Part of a small language model's weights.
Size: 25 layers, width 160, 2 heads of 64 (1 for keys and values), MLP 640 GELU, vocabulary 512, 6.95M parameters.
Architecture: learned positions, biases, untied embeddings, normalized queries and keys.
Training: a variant of SOAP for these matrices, 214M tokens, 3272 steps.
Each number is 500 + 25 x the weight over its row's rms, rounded and kept within 0 to 999. Layers, rows and columns count from 0. Numbers have three digits each. The size before them is the row's rms in percent of the matrix's.

# layer 14 MLP up, 640x160, rms 0.0548, rows 433-520, columns 0-159
098:522525465495532485544508475518543462509498496542506527481531478457497527477487562519526495489474485520500543514506501486529502528487481489508505483505540517554469498495476450491571505512491501450479523475518512503475505513549500489500527468556488529510478465466493529442489457527511490493463483527487499527485497537529513514469523496467483530466511479515497465519512512471472532499484522505494471496478509522481493508523512475532502494503541514515503522531523525474489503497474433
098:503557535513499526506495512500498496473486478510498477510487512531484541478490465497527502467512493509523483482495489410495512434479499538482469533515527524481507482509474519522519442507491508485565507530472517464494532487477502501509479505510474467516478510454511474503484501488451484583520531532521475514532509479495560476481505505495500489497459481492490505503530526485555515488504503533534508504481444498494534513502479487551516496485506549495510502479510525507522476508515494
100:449518538474494519532526497563488532521513532525521483512453468464496549520547504513502538489476513536549515558523489460501535470501473474502486519518511481495495496520525513494488510471494467542544502539526493499487534500483463463471502524495519505457497524496502498509522504504464473512501481511481475512501501521511535519487506515481507464539478512501529478444503515468493476494524526528489483514468513549481527464504463505529545475451515503502516538502464489496487517469455494
100:521560467470479482486505479546503487561472497531483506523514543489469487467501495496471546501462479464509495471484521513548543491563517504502497504536515566505512491495507517493519501494494518506490513528498495524453464477498486499498502518443511509484462471511547512494506498529514509508465503524496513491474515489515513532486553513521469484491466516493540500507515459463503515551507514502513503536527475438515552523449500523475493498496463513508524490506494463522493479462502467
094:497503484525464465480512499478479483493497524501454495518498512502486489479516491458501490505540459480498538501472508505505521466489477507548533506513514515429507516525521478476497521537492493475511554494567518520517500496458513501558507520520444555487520510499546491493463525494480500496536504512473549492512521498475507483496473507528506495510472498471494490491453524458477535481450507514484510487504484500515507490459531536452470528532501468519436539478483502523462503479499474
102:483501467514510500507455547504508522533478518468506535514463501478529510470489503493477505521552469475499471517493484492473518477490494505490492477529490522525506493508513523516488544496499493542497501480496474501483511530492524524427500475510608479507518498492533495510510545486482472518512489494515510484484491532434485474438520470467482490489505520468530482477496517460501461512538505505496473507505450486489495501536546513520472523502418485500498509525496496506535524490521516
094:487520537528511514511493521517474511481501488469521521534495475496487521522529504497518512494507536485516506465535523553506492524468439583519450471496474478523472558475486469484464499522530483505504456509453541515540467491464504507485464502515526514482454502509558504520536490475553504478545525491504459530513515492535520478493525463518500505506479529497478484517506519483492513495481501491539503475482488506522512479523497520473507508507515469535522529529518548536501485519531493
089:481536501501485538503464525508512457513524500514522484462488488476536506459514508478520521530446521494492510477509501508520533476505468458520541476509526526541497466506498499426510496444503532476473497482519499546517496471474472507513517476462460453540506463473513481525509463479522470512472507493547492473472487483470508476501552468509507503478538511506498500455491515461501470512472487534486523513496499507487500466526504496535494495464498441500464508526535494482537482531475490
103:531436539529476517507542517535527477521464516488510489502475542496539495489504550508492520482495526533470492526439506543501457469531480520516505491502485538502480533581497509492460518489511478557484523467532497485498532489496494482530511558491520502508491509534517495486478501481542473518468496483517502481496514497514520522484516550508495503524489484494485477550516496503528537534531512508489481482528472485544493472504495537507525495508507464539504511512516531520547515482485453
096:498487453491498503498512483507514470535472485524490501496481489491515503479454504536500506488519519488429515517509438493525509493496506486482529485505511488489554493503486457466507482476535517512549520481515528494477489495524558433440511458482488498521500474509510496450483542453512479496563513519542500549498512526500472476485497504456529513510523537473531513503476501475508476549509500488525484519504533505488474478482527542503537496520516478520530527504457508516480531473487480
093:516523509513491475473534531491468491530502509494475481531478536510520480527520502500504478460531511509500529476496509476523445509537579499469474508498466472467491527510475525457555539522473510479470451461459477452516514483520511529521517489534508531515503503504530512497511515453535532483475536456520477498477541470522506494470534492494519455480498500489458490472483497496463489536504483469487505472512506479527523454484488527516521525496492497545483512520508495471456531497494482
103:517542502478472467504499463500512525532466514467528486508484484509536490551549485485524481445501497516483460470523493523523536514517466482488478495523471511488513536483548529489507506486493491456519499518506480509512461457515500522544449509512489485522511533560492476469472535525502464459506520475476460479507492473501518532516481475548499466507538501514486449523527488520458515539465547490482477491540498462514496509472486495540531506490518486506500508519529506515534499519483465
107:505509512543506489463492510487529522511546506530473475464477498476548460505526470476487531518522500497483467529541526513480491516488506495524509485499504502559481532525512536505543540503488479497483492510512521576489458500534532477474477504482506520557480481554512505514534476494552512489495493499519482500513516517481407500506482505522497478516517455533475545525474464515471472484487473524483501496507494477480519509481532492532507472535508494488506469525477502498454464504502504
099:471485521479524520522515512463480517496494504509491478506465477513539520523523471484503523524479574508512524506485498477525528513484464448542483499487542503470488507450502526469521517503522503511501494503516461499464478488472469431487485499494515445506486491492471503512495477442492543493481495502504522514523447513506519467554483516484503529524524463563482497516534516493460558476516527498517505500482486497504532495481531527528490478517526521531535529491473524474547523468497501
094:569537504499565525541520514490502490526502485495482480513453545514511490500489536492486506514504501528504498466499511523461511489481456498494465506501527509499495491463478462487525454548535505465494494505493502506491525511530521480544509522522496483444531471476516464519495475539461492505504510523497516514517537493514491507540426527513521518504505507510482541514510501504514453504494473531528457477469465512494520460526521529510458507478494523532508448547518507550508488517502484
099:513508518478478495481508539464517510468488473534518494529500511491504515485449510468463492495503518485532571561512464518483523502499508521472451554482490514487513497502500485489524511481480505514452517512505532477546467508525506498528486487484538513479516513519473510535523450448499513503467521500498522519460487522543511447499502513510492502517494522545507500465504494493506484554515506506497511553473489524454515504477495514483485507500477500491472469536540546441474474523556482
105:525482536548505531484512456502554500526536507476493507496506528493525533488458489495474543501536499512510506501476473482489498465510458522474449509535481513483550536456500498503525508548456538548488525508527520498490531520495503538509530474519456485495485489473481489443477510466561502517510511515502509451546518501494541499489512531514499493497526499479460486509491471505521481498544453480492511502524514470478489491518482495523489454479477467541493504533520490514500505486446484
095:503480547505516507479496470503497523525529466526454497512521498500552493475513464475515494489512569518475488511504517488510508518480548510538514486493541527485492524473520500488546480500512510496470527527497502508512514523518501560486486528527501518506487524523501467526496467454514482543516538480496456486509498495480539483513511518427489483454554509506485521513493490542490493525524516506504453496557558536504510504522466538535501492501533555538512507497473502525488474505534492
107:548461469475488540540506542505528514498528522518531522512481508521476510481481513485500469500492474513530453508575493537468509542492492489525528499499499526497437496536518505470520486502492531521466496485489522496469499507499491488509478534493552503513543527531510506530510501512487457500536510498527489523526518469514484543530495524492521547466510510501440520519486487508471501462532545506467470455502475555484513494506531512499481508561508481490539475502504512536525493502515532
104:513481518482515479512477504525500497510505479517471528492516479499554504512502529509463467507500520448491447499483502512531460490516493498502469503507479510499517483517538559454478458478532497464476526488557530499490492505467480493551549477502513493527521502483489449518504509497486525518524517499481469516537507497478544541495530442546546516490505506506525501489550516530485459525531499498538547495504501503448497520473546501491456518520490520497539484517518522502533470524464490
095:508496487558495562479538504531521504491488529499514525499531543507530470497452503451529490554484501513501500512494518503508529512511506521489508509508513527483521522481480478468500491482505499541475517497526485530477553524508502524490515450512471529501524469531534497512512479542516515572470516511475532452536521451520485513521513465476497537474488504514496524470515504520502475503489495498520489458474480516495513500503497496502498516539487524538493482550501460461548531519495574
099:532507506417521513504538521506495468465474523516468489460519486516507463534504511517502533489478485478516518513552505527537508496497498439510468513446520488526535493494505486465499492466486461508500471529469496488533505515541497516484505462470465488531534432482484535535508529510458512491483512554488465497526473506524524490484471480506523504493528531442513505476529543502509536505520484492472502516478525470510530508479517507504521498500506497544506538484519494534513515531528488
109:496495472514517527531462500519484503509479492445498454502524529503486472459530508540553486525540510482485517496520499477470536520499515522554494515497528506534486511531479520491522462466520487519526506477465508509508482549503447554502564497517491497502530460458506454515533485505513504488514493533490475506530524507533550464508536507478520476521485447542497492468491506528501497465476504476508456522428518507504518530511506501470525514510473516492507505509488514536487524524511512
096:496497480475500518485492509528485491512472514493450544532445482493544521459491497505519465476483540493486477524488517516526464478521456533480488533543476522482536523500520454489482545506526465528463505494505524479494540493490480494517515510473541474482478491512476456473499516502525451514547542503486534460482518482480497468480501551508517499525526473538553546497496564516506533519526500504522499517523518499513455499497514509490475520520526464501511454497499507512499488487479456
096:565513465492497498470511499527499492469505494506489519494546503488505490510497539488473521470521514493510469460469461514526505536511463463499500480484548487546475485517517506511466501534504502493509487474508478504521517484516499504516519461493462489463472496477476483506514524440477466522476523510501500456475511529530511538493510489503513448476552458518547519503526487471474485485508522502483534484533503585507538498481461530520523498482532488536538516444504523532460492491490492
093:518493458464481491526498492539490475478508482526473484472522522483519429433506509478470509529510437487453528541510502483484472541545461532518469533500484523530524500497501525507493474495427527504558505496486500475508490526529502488529530503522520504518489507511547491499495483485543514509521483516521491516491512494458495500529490466485493497478515501466546487534507509534510492484508479544474529475517536498490498497488508514521511517513513457558532533467544477510502499498533499
098:421517506517519471502528495508485484502492499518472527537538440500537525491469481492474492506478527518511520479525556513503497506523518498423522481524496508497506518469527535508482474527487532505503525489522533498528491504483466513489499500541543489491467497505520457473541556512470469499485446493526491521517535492436496471441479533493492526525534510508505489483509479525520492484541477526499500517558508526514511491463511503493540511469539517523513508508488518499498473491518522
096:525507506502467511494522502518550533508500469489482477487476476487500500511479465469515511531496492498531467496491470499484479506517472485448464498493490524518511543466514478519477508508561486515517553527447511483468518470477494526507492511476511499454511525491536569484509498551510521515530498490521411486452562553484495506450510470502497486521517546502494495497515501539483524521521469523481518461540466487497498558485502512507511508490508503526508533513515518523506500501495508
101:503467529532518501560504486515491492488505513492490519531503496459501508519525518522510498490467499482504466519531501495475493561491525533562494540519523473498447484516507458474540488549471524482547474471530505504458478483519514515512535540458463530501471524526513504478497540525495474509462500503511570500532462482528532529472500481528537481537479494517494536487496495539492456500515498532479480458496502513521543499516493523522507483500511465518527541511486510481489498479539501
100:527503463491560459505475493485456499484510508522458465516470499522506491527504478475481542551471470507459528493495525496496516509502488508512517499508545479541513496496562512465494489524508525468482466487501494491460574502540515469524517491518535494504510499511518456552486488488486517525489553494539508483493531466560526482492487536508516513490486521501475499491514496485522495543494486546516516473479462485485543480528487503483503481521462484464476495506478499552536509490454509
097:532527534521517501483480504508483553481485491525466510480519487513518511508458446517500511475471510495515494499513491503458472500495493473476477490480526482546529518473447473504495505506526481526460488469518534479518499486547497510550505463534527535459546476535511521449499499515537487538503492479480467525501495476489505496545497488519532484448473507538461532480507470515464470488475528538506538497512472520506517491521498499530517512546522502522472455447467512521495475488484539
094:558476490523487498508521512484458481481483525538506488485517530456515478523516481519519486460477497510550509492523496529479538483518477524522474477475499540550480482492482488486518496522508489574492550507519548558477566482546528518499486475515553501511504534524471468474513509511511472516481492485527522501530508540505532507508498486510515475505476491528457473512496541478484467513556482490515536479484479507461528524497503489486467520489477501496500511494449504513498528493499549
107:557548498517523493502521484513539541511507551510484487493490497491517521508482487470470501517480498495511515511512464494486507507491519479495497490533502536494525484496478503475486495481465514506474463486484473468488463509520501499557536494467561521530527519536489486527553566538517487499455530503509467467497527475481483480494530458561505470492510511514520502488518483550493479489491522508475495498473479497529515522461533475517507541461558539551509512513488517511527497551517505
106:485521477495480519510520481486491450498547477508450474539491508502485460478505495480484441495514515478494490542486520487526508527522488524500476503481501464532504490497471504541487512485437453508541486501524559541535482451518462500516489481500520511524515508478488526508512519455499505540484564501476493516518484517534488488508465537483518537476525493446544541469506501501504524532527503520513511482536523566483473511510452516493507477500513498484514517513475503507480486477547503
098:520554498486484499507574535511520472491508525455523512493523490519504514506462473508519521505546540477504564517476496509541520528521492506531487459493469494539522517512531516494494477504522502530484491508511532469492537530502488498521513492528470498448518481529531493514469471493516490510496544509506509474456545488507558520489484490509492524515525461514478545550508488523507482476532563498486475534542447481512498484521512497495512498561505489529467525527531492503491512502517510
101:507515465547522525502506504560506511513481442523502462543469492483479522495514536508507508515506488496528514459512522494485488461507478495544540521496466480532538550478465481536475510480499525518495452497473497463523477476489502470498467456506490497491527490515549476527477486486487527510462516484523478522523518461492524475526533506502504487501527513490453505527510471461498490487480521513467486480524474464498490514426476524540481512488467534478443500497500512482537532509484534
098:536504501485498490506505462513432507452491510516475513485479515525529466500463525473508496453481489496506539535496492486521505542503506477496537497455538469477493511516510480468504476501496468461520513517538491475492502496523513493529504487514478498496494496521516516529531535471514520484515470549553523497473515492495497547502477522485521502517488547459500540473477520461454524483542514544467468473487525499516587458491498515510480511493529491515476489521462520526495481532458471
095:478493481527527540520537513504498513481496453536503551511527511517481502528473530440515506497516447478499507500537455485502507535480488501527519509470547499511528519489556484458544466504471468518484493497483447528548503531514472531519498509509488486470502517561516493496516512509495477505464508482502489485500500486515489502496499469476508520496452473497516499471506481466535480524500502505533487495513527495450482489497505492547560511452437472501548500494522468467517480527476501
105:487486455542543546480497491516515531513503497513532501481476518497462521471507497479479566521472525486469493524531482464445494509490485501469508489509543486529494510455467466491490481489524502459466512500485455455515461459545526480508546468488465522466504472504504469459483479491486499521521471477512492499487490468485514444529489508493490470508525505485493525527501475508447522538492505482480499475493475493496481467478476457513527506498521515508470484494478550517480564489483475
089:532511564484513478503516485498466479523532510538508506492459524493496516507508510485494483533485481522505494475533484520514504456487519520492510486463523500532473503479518483525530469497498498540525518559463482531518494488506457478504511510507480481464541524535504510503492566526487472478526524492499555534468478476491510444503467508478491497500468488511484513478518486467492497516457461494511556474515502555490446458452496530531537507481523492514494460471475489497499463494475543
098:480475549509547472529536504497503509516480556471497471515464512523459508535511469509487498542516520514500481464488534495510549508503524542506495474490486569484510524502465444532514529539474483520502545525461519469477536504495485532497495489523470503508498514483510505517491517515500508451518517528480516484522525539441471485518513504497520512521509468496509509483533516453493469490502510488497444531533528465517466469507504505490445506517534506515487467475482502502511465517460471
097:535481550464478510506520503506477539509494475478511472496496486512526493448475493501530521469458509504490522516491499505498499501505479492492521498482489460506496506496504505505513515478460474507546542505480585512517494477506502481535518479482515526492488478438476475542491484495523522485539513502494509533430501520476488508516482505538516517472527525535485517529466492491498496456509445510522475540561482509561487506539501488537530483525486491510491524527511530468547537481541479
100:476512522495488539490487500504534495494460504525492550498496481482544491495568524469470488495523492468508463497507525503518477482495472510485510498500504488526477461520509487481494501520505511507551527466514487506538516464484500505508552497477473474491567526471546500547474521445476496525479521535547479519552507469477552520496501462530485493530475487513494520495481517503522498499439543498480510532521477513503509495493496497521501448462466507511459512487493496490495462560490533
095:478522531514484530500519539525512515509518480501533508533516504480490476480483502521491442481540483543529462526521482487511520501491487428460502484535461513535496518521504536453515510524486479522528479506516504497482499500538506509521480545540519471476527485492540560487503506527528488525525480483509500535506504502506515538470524535467526493507502506489474485499553490504489487473525473528491544496551529510480520484495549530483511530482510464526524503503519492486487454515566549
105:502522521467507520507560477536492459472465500496450485477514496469517466491492543511472521509498485507530485505466511481508460437501488484512502509487482504509438452516560529524488496509492460513557499524555498551498466457530492496536475505505494485495516497506538491460508557491516509498497515544446512473539525490485517523511497495479519506512504489508509454507459481468460499475501513491521518499491489499469537506526518497455476490488508495498456522514497545482504471465493499
105:527520512514482526514508496505507517496480495457477510569494512463511512523489511492537506512485468501549490519440514501546498526507518478499512514483535524456522560499529524491547521501487481500502506478530473500495476498518448493492550507550439526515459493521459547487507481501481496531466530500543476529463498498517483499499469480494492525532514504527516482500513482485545486448489490479475484540499547506507476473498502476505486468494449468515507470554483510485505523517520527
103:492484518498464532486491511522485491548513532492486475510525517490560469505485559473502529493506507513500464521512527458510466486468458505517516509506529468521500472482462499472498544484485492508486481491507487513490471476494507515467454520494534476459474470470526499502516486463485537464482490500514462488483488519514551566489506528503468507506489436524473530510544524503548509492502547494488500527535507503475506519531510499482512518545482445506504505450466490457518543528487505
110:560476527500472526491524497511501469514481500483510545499472484487501469516441561499511513493517486502502505510547479504504493484504495487533505498461557465477487468517542521489527493445546469527535521573485532492528471539493495484491524506495504472507481468511497470534531511501459492519537459502469543470525528493528527481489490506520482493497488492492515532505467469467489495551519473506511511499505561537475488516475516526486495477483516528523529493478511520511524526523524538
094:467513476520466494486476531471557536508507544499499485478455494454512484499519489478516532516508513451527512463481499493499518493501501505538530500485535506482485439515455476471537534503510508514493495497513465498464482528520513515476488472507543528521502482496534480477521494517490537506452502507476491462497482465510504503549505513516466474501527458492551497507477514494481514534510528481462562509460483524516569506482491557522500511501506533501497499528523481450491496531536474
095:522514509502522526472482528522473473485513471499507459509537518478509482474522485497509562502493532557488556509544509469512490523481451537494518493485535484499505511518486533491548538515505495518511500505481501490536476470476521533525513516526489506491475482463493490476463517484465490522508500460465460516492463539494470479499492542548523535508494474517480508475503511501555511523493530511483483505477468488512498515460512501512552484517517462497568494466448511496493480516467558
094:557501489501496506516488500537477488517467499543486479507491512526479481472510495479520545489539496500511489513521449508515540513534531529500481454515543549531473520522474543504486457512502524480469463525523503527475473485524532516530498484471507468483530486533468556459541515485528526515489516519511517504486510502514486492489543516523457469513503501473479518461515500469452506512506522503473514470522516520488493519510453540513483468537489465541533489508480478552540526508492466
096:488451518504515524477472497530487552510463492521485481479522471500506552547504567497535480512474505465501536488446518513464450520495542509533516473456547588521492499529460493488487507462464464510512487488481479528468482500492481489487524511477517505521478511496524491542459535495498519481501494469505485491455526481495510504505477531489543494489508501486501528540545512502514488494504515494526504485525482483501478551527455504498482526546483513541487488502503482513511518478512504
101:549504478492487516494511508526467502544467492525545498516543491507493540498503479497488483488480522530520452509534475530503480507518505523510525438517479530490484494543479544455545492504478531490440489493495477478480529504495460589522483471485460464490443459490502483484456486485521511491489502535484500488500540535457508487461543497497502509469508476519487507518487508470492485492520489499534515493492489479475492511467487492518487480473557521520491492480479519459498478534482498
096:521497524451484501523523516438487523503520525528506508478482509508507467469516471476466525512493499498432454503490527523479509499474488469503495489501488494489509474501527473489473477514501482473484509495469488473494494518524456575534490496486492510491457492514487523518504564446484498537515458536481507522500513470466521463478480498526528493529510483480463528478505466534468524498467501542488514523475524528523482487480497496547500467521512482460525482492485554515454493518553521
094:471503525496481507505489485475475508510481513471537471541485563511490473437491480473513493475518531494482527527493475425474504526530511493465528514494510514484532464502453500493495514479518487484469505521493465456474510537504525443483512519517521510550464476512512496488520550486468519481469520503534489482538487453542507497487490514479524502528514528493513456479500488540523508544507490534480469527502510514490536483497456528465498500496510506534454508488456521509503495488506447
088:479518497493536503532493515476476503511511483499499473516540466455519539477462437528501499553546491501556488511536515496493528533504519442543534478508505526520503541490497512462471496527519535455539456501510524524480539471492536477476473513467499494502486509478464477529530490460513473516495500535461502472544479492514495484509505514511508511514476488501497483505485483526522509517494531519532456504461483493503497554521516529505540473522532485506542519506510500450524491467529493
100:493484492505540536493515470488512505520446502464531491475546480542468486488505502510484509540505492509504446517506499530488491484544464497484482530502522530503495505549493502497503485536508483497464510501528462534526536486499489460498517476501481499528453521475501454521467530500477470519454464483500511515508533544524494520477491490469487502504499556497519572558478521556504503536522490506499523495482530524448510510476473535548520458481537480515477505515500501517515473517503479
104:528455529510459506520486475566470566486488471508459522496480558510504512514516484467533481461562520510521520519511494488541530486501481553509520518496524447522521564499523497505523541492499482492498530502525479529534466537512496470469448497552487534494487510491493494526491516532528500470562516502493497504501479499505542475466501530479506510525456501524514481491496534466513516502529505495525532494492521487508475523491500514506505533527500517480522532484505475483499508513534493
107:479507495538509479517471503506457521483511491466493494501526504529495450505488514444531478516541446512502489518461520483480516496463502534480515523526503538476521531508519465531494487524472487523523560524485514514497531507499485504494533491481441477481466493478510496496513510514489508516489490517504533508509504547486490543441468506494494527466479451499471475485540508459479517513489446474500494486494454546501545472500471525503463525494511500476478521556477531552503510470499464
099:517483536477513500532521522474485505523448488521496523475502494475550499466484499485508528492461520551532537496500492513499491501534496472501490503540470470512452506492461532521502472464470514462542516488516476480489538472438499499521519456506495486466491472504461464452482458494487488448523437534498492498501495503513517501490479455505499504507513489491465482500502548515462475483478478550496534473517472502492508508455478525484519505480558518464485525532513526458503504496494517
104:480496479501513449547510493506508503499516426517525485491531475493449514496483505524516508472505472506500515516464495545524514534490512489510506503491533504476478534499442476507515521533509491528467493505502477475472499480514538574520513483446509525472469489528499500478532519492528491531490537458504528507523506516495491488524500496464520508481507453514452506531509543490559492532559509530467500533511487465522554516471529513476495504507461493493505475526522477499490536518536476
104:515515462437468515516526472519476527524486470526451519524470484520510518481514481490493514546501470488478515495471493503479523532527527498541511431467484514513518485538465495460501545490499492495486507519503494505510526540509511494525496467514545502488536490493469493521546499549495551519485464533500499509570494477518505484495493453501533485528467562497501540525516475506503506483501520496526522506482537499513525487525504496464518506511469550508548475533492498497498484529472465
098:471529464514475497527500520494467475513510472508500472518515528533488494518476506531494487493526478493504498504488470476471499469553520513501512501521510512501476507513510526509471466426490461479504489512566488545489500520459505498491477470470475471526527481514497518502445485513550507579501503520501499494486494504462504511501447497506522501493483512494461500513505508502497528580514492477478458489533458473522501474521483555497521470483497557523514478527523539459498509505529470
101:487459507509521479520510527489483508487486481496490503495534480510504460527517487488550508507496472489502506481516512517513455545504501513479482523475527500511434519535481497492480478507518515499503514441516512464520468492457502523498502469472498525539515539510526519484516477474515446565507490460523479451510526498495470517544473497517544425516450489504509496546509505505530502480505469457506474503502508524523554515466513505484506528504508487532497450517508545516529490548519471
100:526516520517540474483482500469560495576492473489459505489540528491496538497481503509511505524507514503527514471501502508514535499542509525504479476509473490567469510524487545526494486473511517500497488550544506549504483509503502518533521488527487485464536507495516500469462509515543474558519535483498496460517510507520516488506477486454521509518510489505473456499506522527523505503527501510534532452485500490493505510512509487459491472550519509453477459503486521511478497514423494
098:502539510529501503513521510552518531486479573482537478519480514504495498550514507529457530510553500505466487498513506492517508530507488472503482507489487550503477515515508473533460524513503496508497539508462512465496462488516519472491450488501542474520442499503535472529499502469509466529484468570497503523518480526521474496502490493494516505511486515515485471520546458498489520496522488566512551503505479534459470504482525496505523522462484483464514488491502520470510532515522447
100:495500526523443479508519502501478554487474450495481460471490517541501516506476501501460521531522481497518500532509496508522450441516504528487499481523493525484494518541512491505527511461507433502493483508477495506471481469525463478536534491499524524504492520512498479569536521527528534511524506544485514527534493468467518537447504472484531500482510481469482482464479477539502511522499503512529479491546482477544509530527520524516470483499511549492522484511464508489519482525530477
092:480490507515553524490485498511540523513517526483498467476452536488510439497521513483476485489472527496482492520519483507502470506558494493532496516493536494502482526515490482521484547506521479524505493516479515477503457473481509466482526495492497536471495512474520524510479473545522494491478461509552550468504490501541458469501483448491493510494486498469523503508491511544505489486533541479449481549510523464501521506526507518514510405474502529500462477504509487465511497459468522
103:524477489512486547495537527521550511516480496551462518537525538489500505495479528499502484491509462479516463503478480490511464544506542500528541480502517513482539494498484531515526527483465489538518491490500519537449496494531536471515499490547500520491481513508474499481481513516498472516533502500505497473508525507522459482465451506497483517502480499491533518520477469525504529566527547527491517512530459514496536494499497460512515568478535526531477505517474534449486500503480549
091:514488447464513470510477476497486497497479558493503487512454511477486518477480548486477542439565469467495483510503532466489505492536509422514472472529475500533536499488482485505493528533495510504514565515480487472525498516505470504467513512507471493506538469472488539527511460516478473517453499476553498506465524491514485536509499497490487527503500496490488506543521482491525473524493503475490506512561485483520510518470514482481486484517489507513464483442516521533495523486486477
099:500499480482545495494545517483480501541451530499519490528517490513535531539508495490486507480533492511532515512478484540480554499507499492494500504471502521522504478533535506552528482524490465503539529498511494532503499493462493515487484520533534480509515464503513542495530538485509505498531491531531494531478521525467493437481484527501507460569482495497508499493553503448539509510565537467504485513483458520528513498509492493455506516510524545515534463483519536518504510508480540
101:500509472510521490495468510490504522460474525486498523524504475453526509521466457483452508539494518517505478495514452494468475487504475507505509491470485507533499550553518501522500521516495488481499516529529509521458497502471486502514494492481509512469531484498509487485562464509482510477543520509529474480475518533538487536458529469494525536499544509521487501465492464552490512509479513513540546511470514465503525433467460462535498521515547475530464493499523499462513474539503495
102:527521506484512533506520495472511487535499458512506513550503531482454473518502473476489467540492483468468511533502473511496499520506516479514479523464533531548517477497499554491516512541481463479485457528513500538514512516499499507522542503492507505506555488488549493521473498503526496582484532522525517490545521528514481509530519522508470507534448527490507493496501452508501485487486489573495533506506538491508538473499496519539481514501541504510520479526533486502555470483510507
100:442516484507521495489500509475529531513516480448515460481518481481480490543525498499482526501495515467471472494545499464551481464532505487480481425544478485500455515540463508448457549443516490489486473531495506476492495459502491482524543503517486468461476526480466477477498516476483494538515503504498535481520524504513477527494497459520521478453500482472509500514491506509497531517522511514478502510450513507541494516510481524474541506507499552529479464509498492485487511489508471
100:504559528440472491515493537489483460513459567491516486478517502497508526519494513508495448514528528460508466517476523479522493497495499512502500517465479482534499555476519496498529486517520500481429506515493472527511535517442476479502502528526527534457517456505510512514493544526477507520462514478498544482539468509494489516513499515478482521489489478542513566458561488507528492509466523520492490504496465499519456491485490497493479529499499499491476520516507476466489470497490516
106:477469474570457503488490468535501489526477518491493486462504523512483496471519518494485525505526529512526486525466511505463504530475525534520520496530497505530523517475491514463500525476467517492512474549479509502462492519522489556516484447500499515472506504490479493445504533530471493507480510518558500435509500496470510509493471474499496435513454512500506515502466505519520522544481511542501502526455500526487488533467461492540511531534536512506547503505488484524531511487531468
094:505472476551455502530546478494447520489539474522509475508502536500519520494526467454546518519508542455482467494560511479460476524531512519500464490493498474543499479454454471504533507494485501465490510525458513505500467446495477500559529487526461516477534516503521528498503475504507499499506516520497517487525501512501464518462494493498477515478470483468461494495502505509495487523475513471518521499458503513499477549462485452461505444484481480500520518476497519513473510482499509
093:517502526515532532529495474529499500540498505466523474496533510488442505531488503501507541503564515474487474500478534513546464510514499494489451490516535498448494492529492483537505497501501471502505494555449514498490490481486511531491519493491509505452464515518515467476520530486499525509539482511512534522511475507510464559512494521472507483454480502517551491474449541518519526520488532530511487495477446498499495475510526517482483508534497492539468515524506468444550527497488474
103:511529508500476474518434476477493519538493495472537475523495478500488473552495505521578476517477521521496524466493505471508512515481481475511502486541501464490522527496473504485468504468456537501444485486513527527493542491512525519460509478515525530533533499488522452492462510489482513493480522474510521505482523476536473499508478480472508512483457503496481448521506506464453468512504515493495497468462491503519532534444516492510452461521448481523509494499534521531516494507501535
102:530498569483486552523499500462540521489484532475499499523475493493547516530512518489555515477534492507497511577478523489480472502500480555489460491494512499510539514505498486530506487574511475518528526519459491523475538469493527500511555543509525535495499551525496484529484521505494507491497467510516514533517480540500495483494492512535515536498509493483472517536490470512479505503514490537495528480472467530483506508492484506523469456523493548550465502504500494498504524517500534
087:491514534430496511537467527526503483477494487497485476472549492506474496490455549485486460526517473509517564516502478510535553521491470519531472489450448513490482522455471469482503517499490530496521512515524488548464513542529486523475540543462534479494449540497478486505461543481527462554490506510497467486527504510526502504513520541502511498516482518521490487514491501498515505493483508494503520482492512480484489548486475488502528507518492473522483485485474466477525515514480466
098:506509482465516515505494502532482448512480512486505493480514471499483469486521529464480520522514512479495500482492496529494501486470436469487483472441496488445491513496511508447489487509530510521495482527469526477491497496468469491492508472606506517482518518504481487486475531506495457534474479507475476515499506490500480461479476478469563525530448503489533504490472475554534490475478487468531488493532484488430520513482521510502534503509495482461459490517520470511509508502514486
094:460541505494489475496503514466524535506509466500501544476476492542493500508502467533503460513476500520509536494467475518554539524520499548499521540513525506502484534489503473503552542514498520485484571490482496509484487528497494475484507463478462532502511499493536512474522491498503471481533508484536520493497517523472536517428517515572511483543472487524516500520530545478513529535486477513536468492473509526517506474505476486447506473525493511502504488506529532503496524514460480
097:513507551496486527477522482521482539492471513520547513531509500492480457487476486516499489517478517452462460499504521542499522505502519493533492491501537525493538466492505487488524491539467478503504534512515528475510470504509445485510495504521461527500545569503512490468526512471500502502494516519489466490497510505462549481536495555458516531523507510547483505505497509521540523488464538460520429458475512521529497504512533506501491479517527491500537544505489532449507511513477478
097:476512482493511551496511513485469514483474493489498444518478508490508489485521528493491486480488534453475502478496469523463484518488495492543493488513530508498507528482500525445478471529494519504523467514491506557517475554482510478492487541448527452533490466518481496482506493478508513463437481520505536488464497478470453485543527534494509493523482546503510531518515518513531489464475474496519488499516474501538510499497510528507502494491460539556510529470481469459463505543453490
097:475505552486487520479544519474523487535501490505475549565469484479507527526530510502559505518471533525505490520513500519495556498539467485519429471499463523514491510475520487507511552500511500514492500514512531473489503484461536517493523484491498469487535524524502524488461487511469478447459500491491503483547562518514476514465483508512490489509491476500477532501520495526478441488529516458533537492528540518505522530492469537478523499532483502504503481481471502521503471504505484
097:482491509558521478501469491486506522506513470497536481477485532454528508495508491482465517542495438507478510497493494492461513484495487497475467494505549538536464517540524486475504487487511486547477521495491525523501506515569521513501496488486491519544506509494509466462516421493471504523549465555478489487524513533523552497522509475496469476495478528529506522494530513504488518522534519473496533460548541498477481507489540484513495503550526453500483506519485490497475515506508492
096:492517510479460504481489539494469499550550539475516462519515476516499509553499457470520487478517514486476493509476491469565511503530494533510511512476528503528529514571481523513481519508503532509494494490448487556489534486447496492467500480531555549424495519527504479494560508495489538515522502492528501486490468507506468484492481508480516484473506472471509477500521506554497460514507516511487485511506487531467513473534451486489491494534489499525491493489493490511485486490516515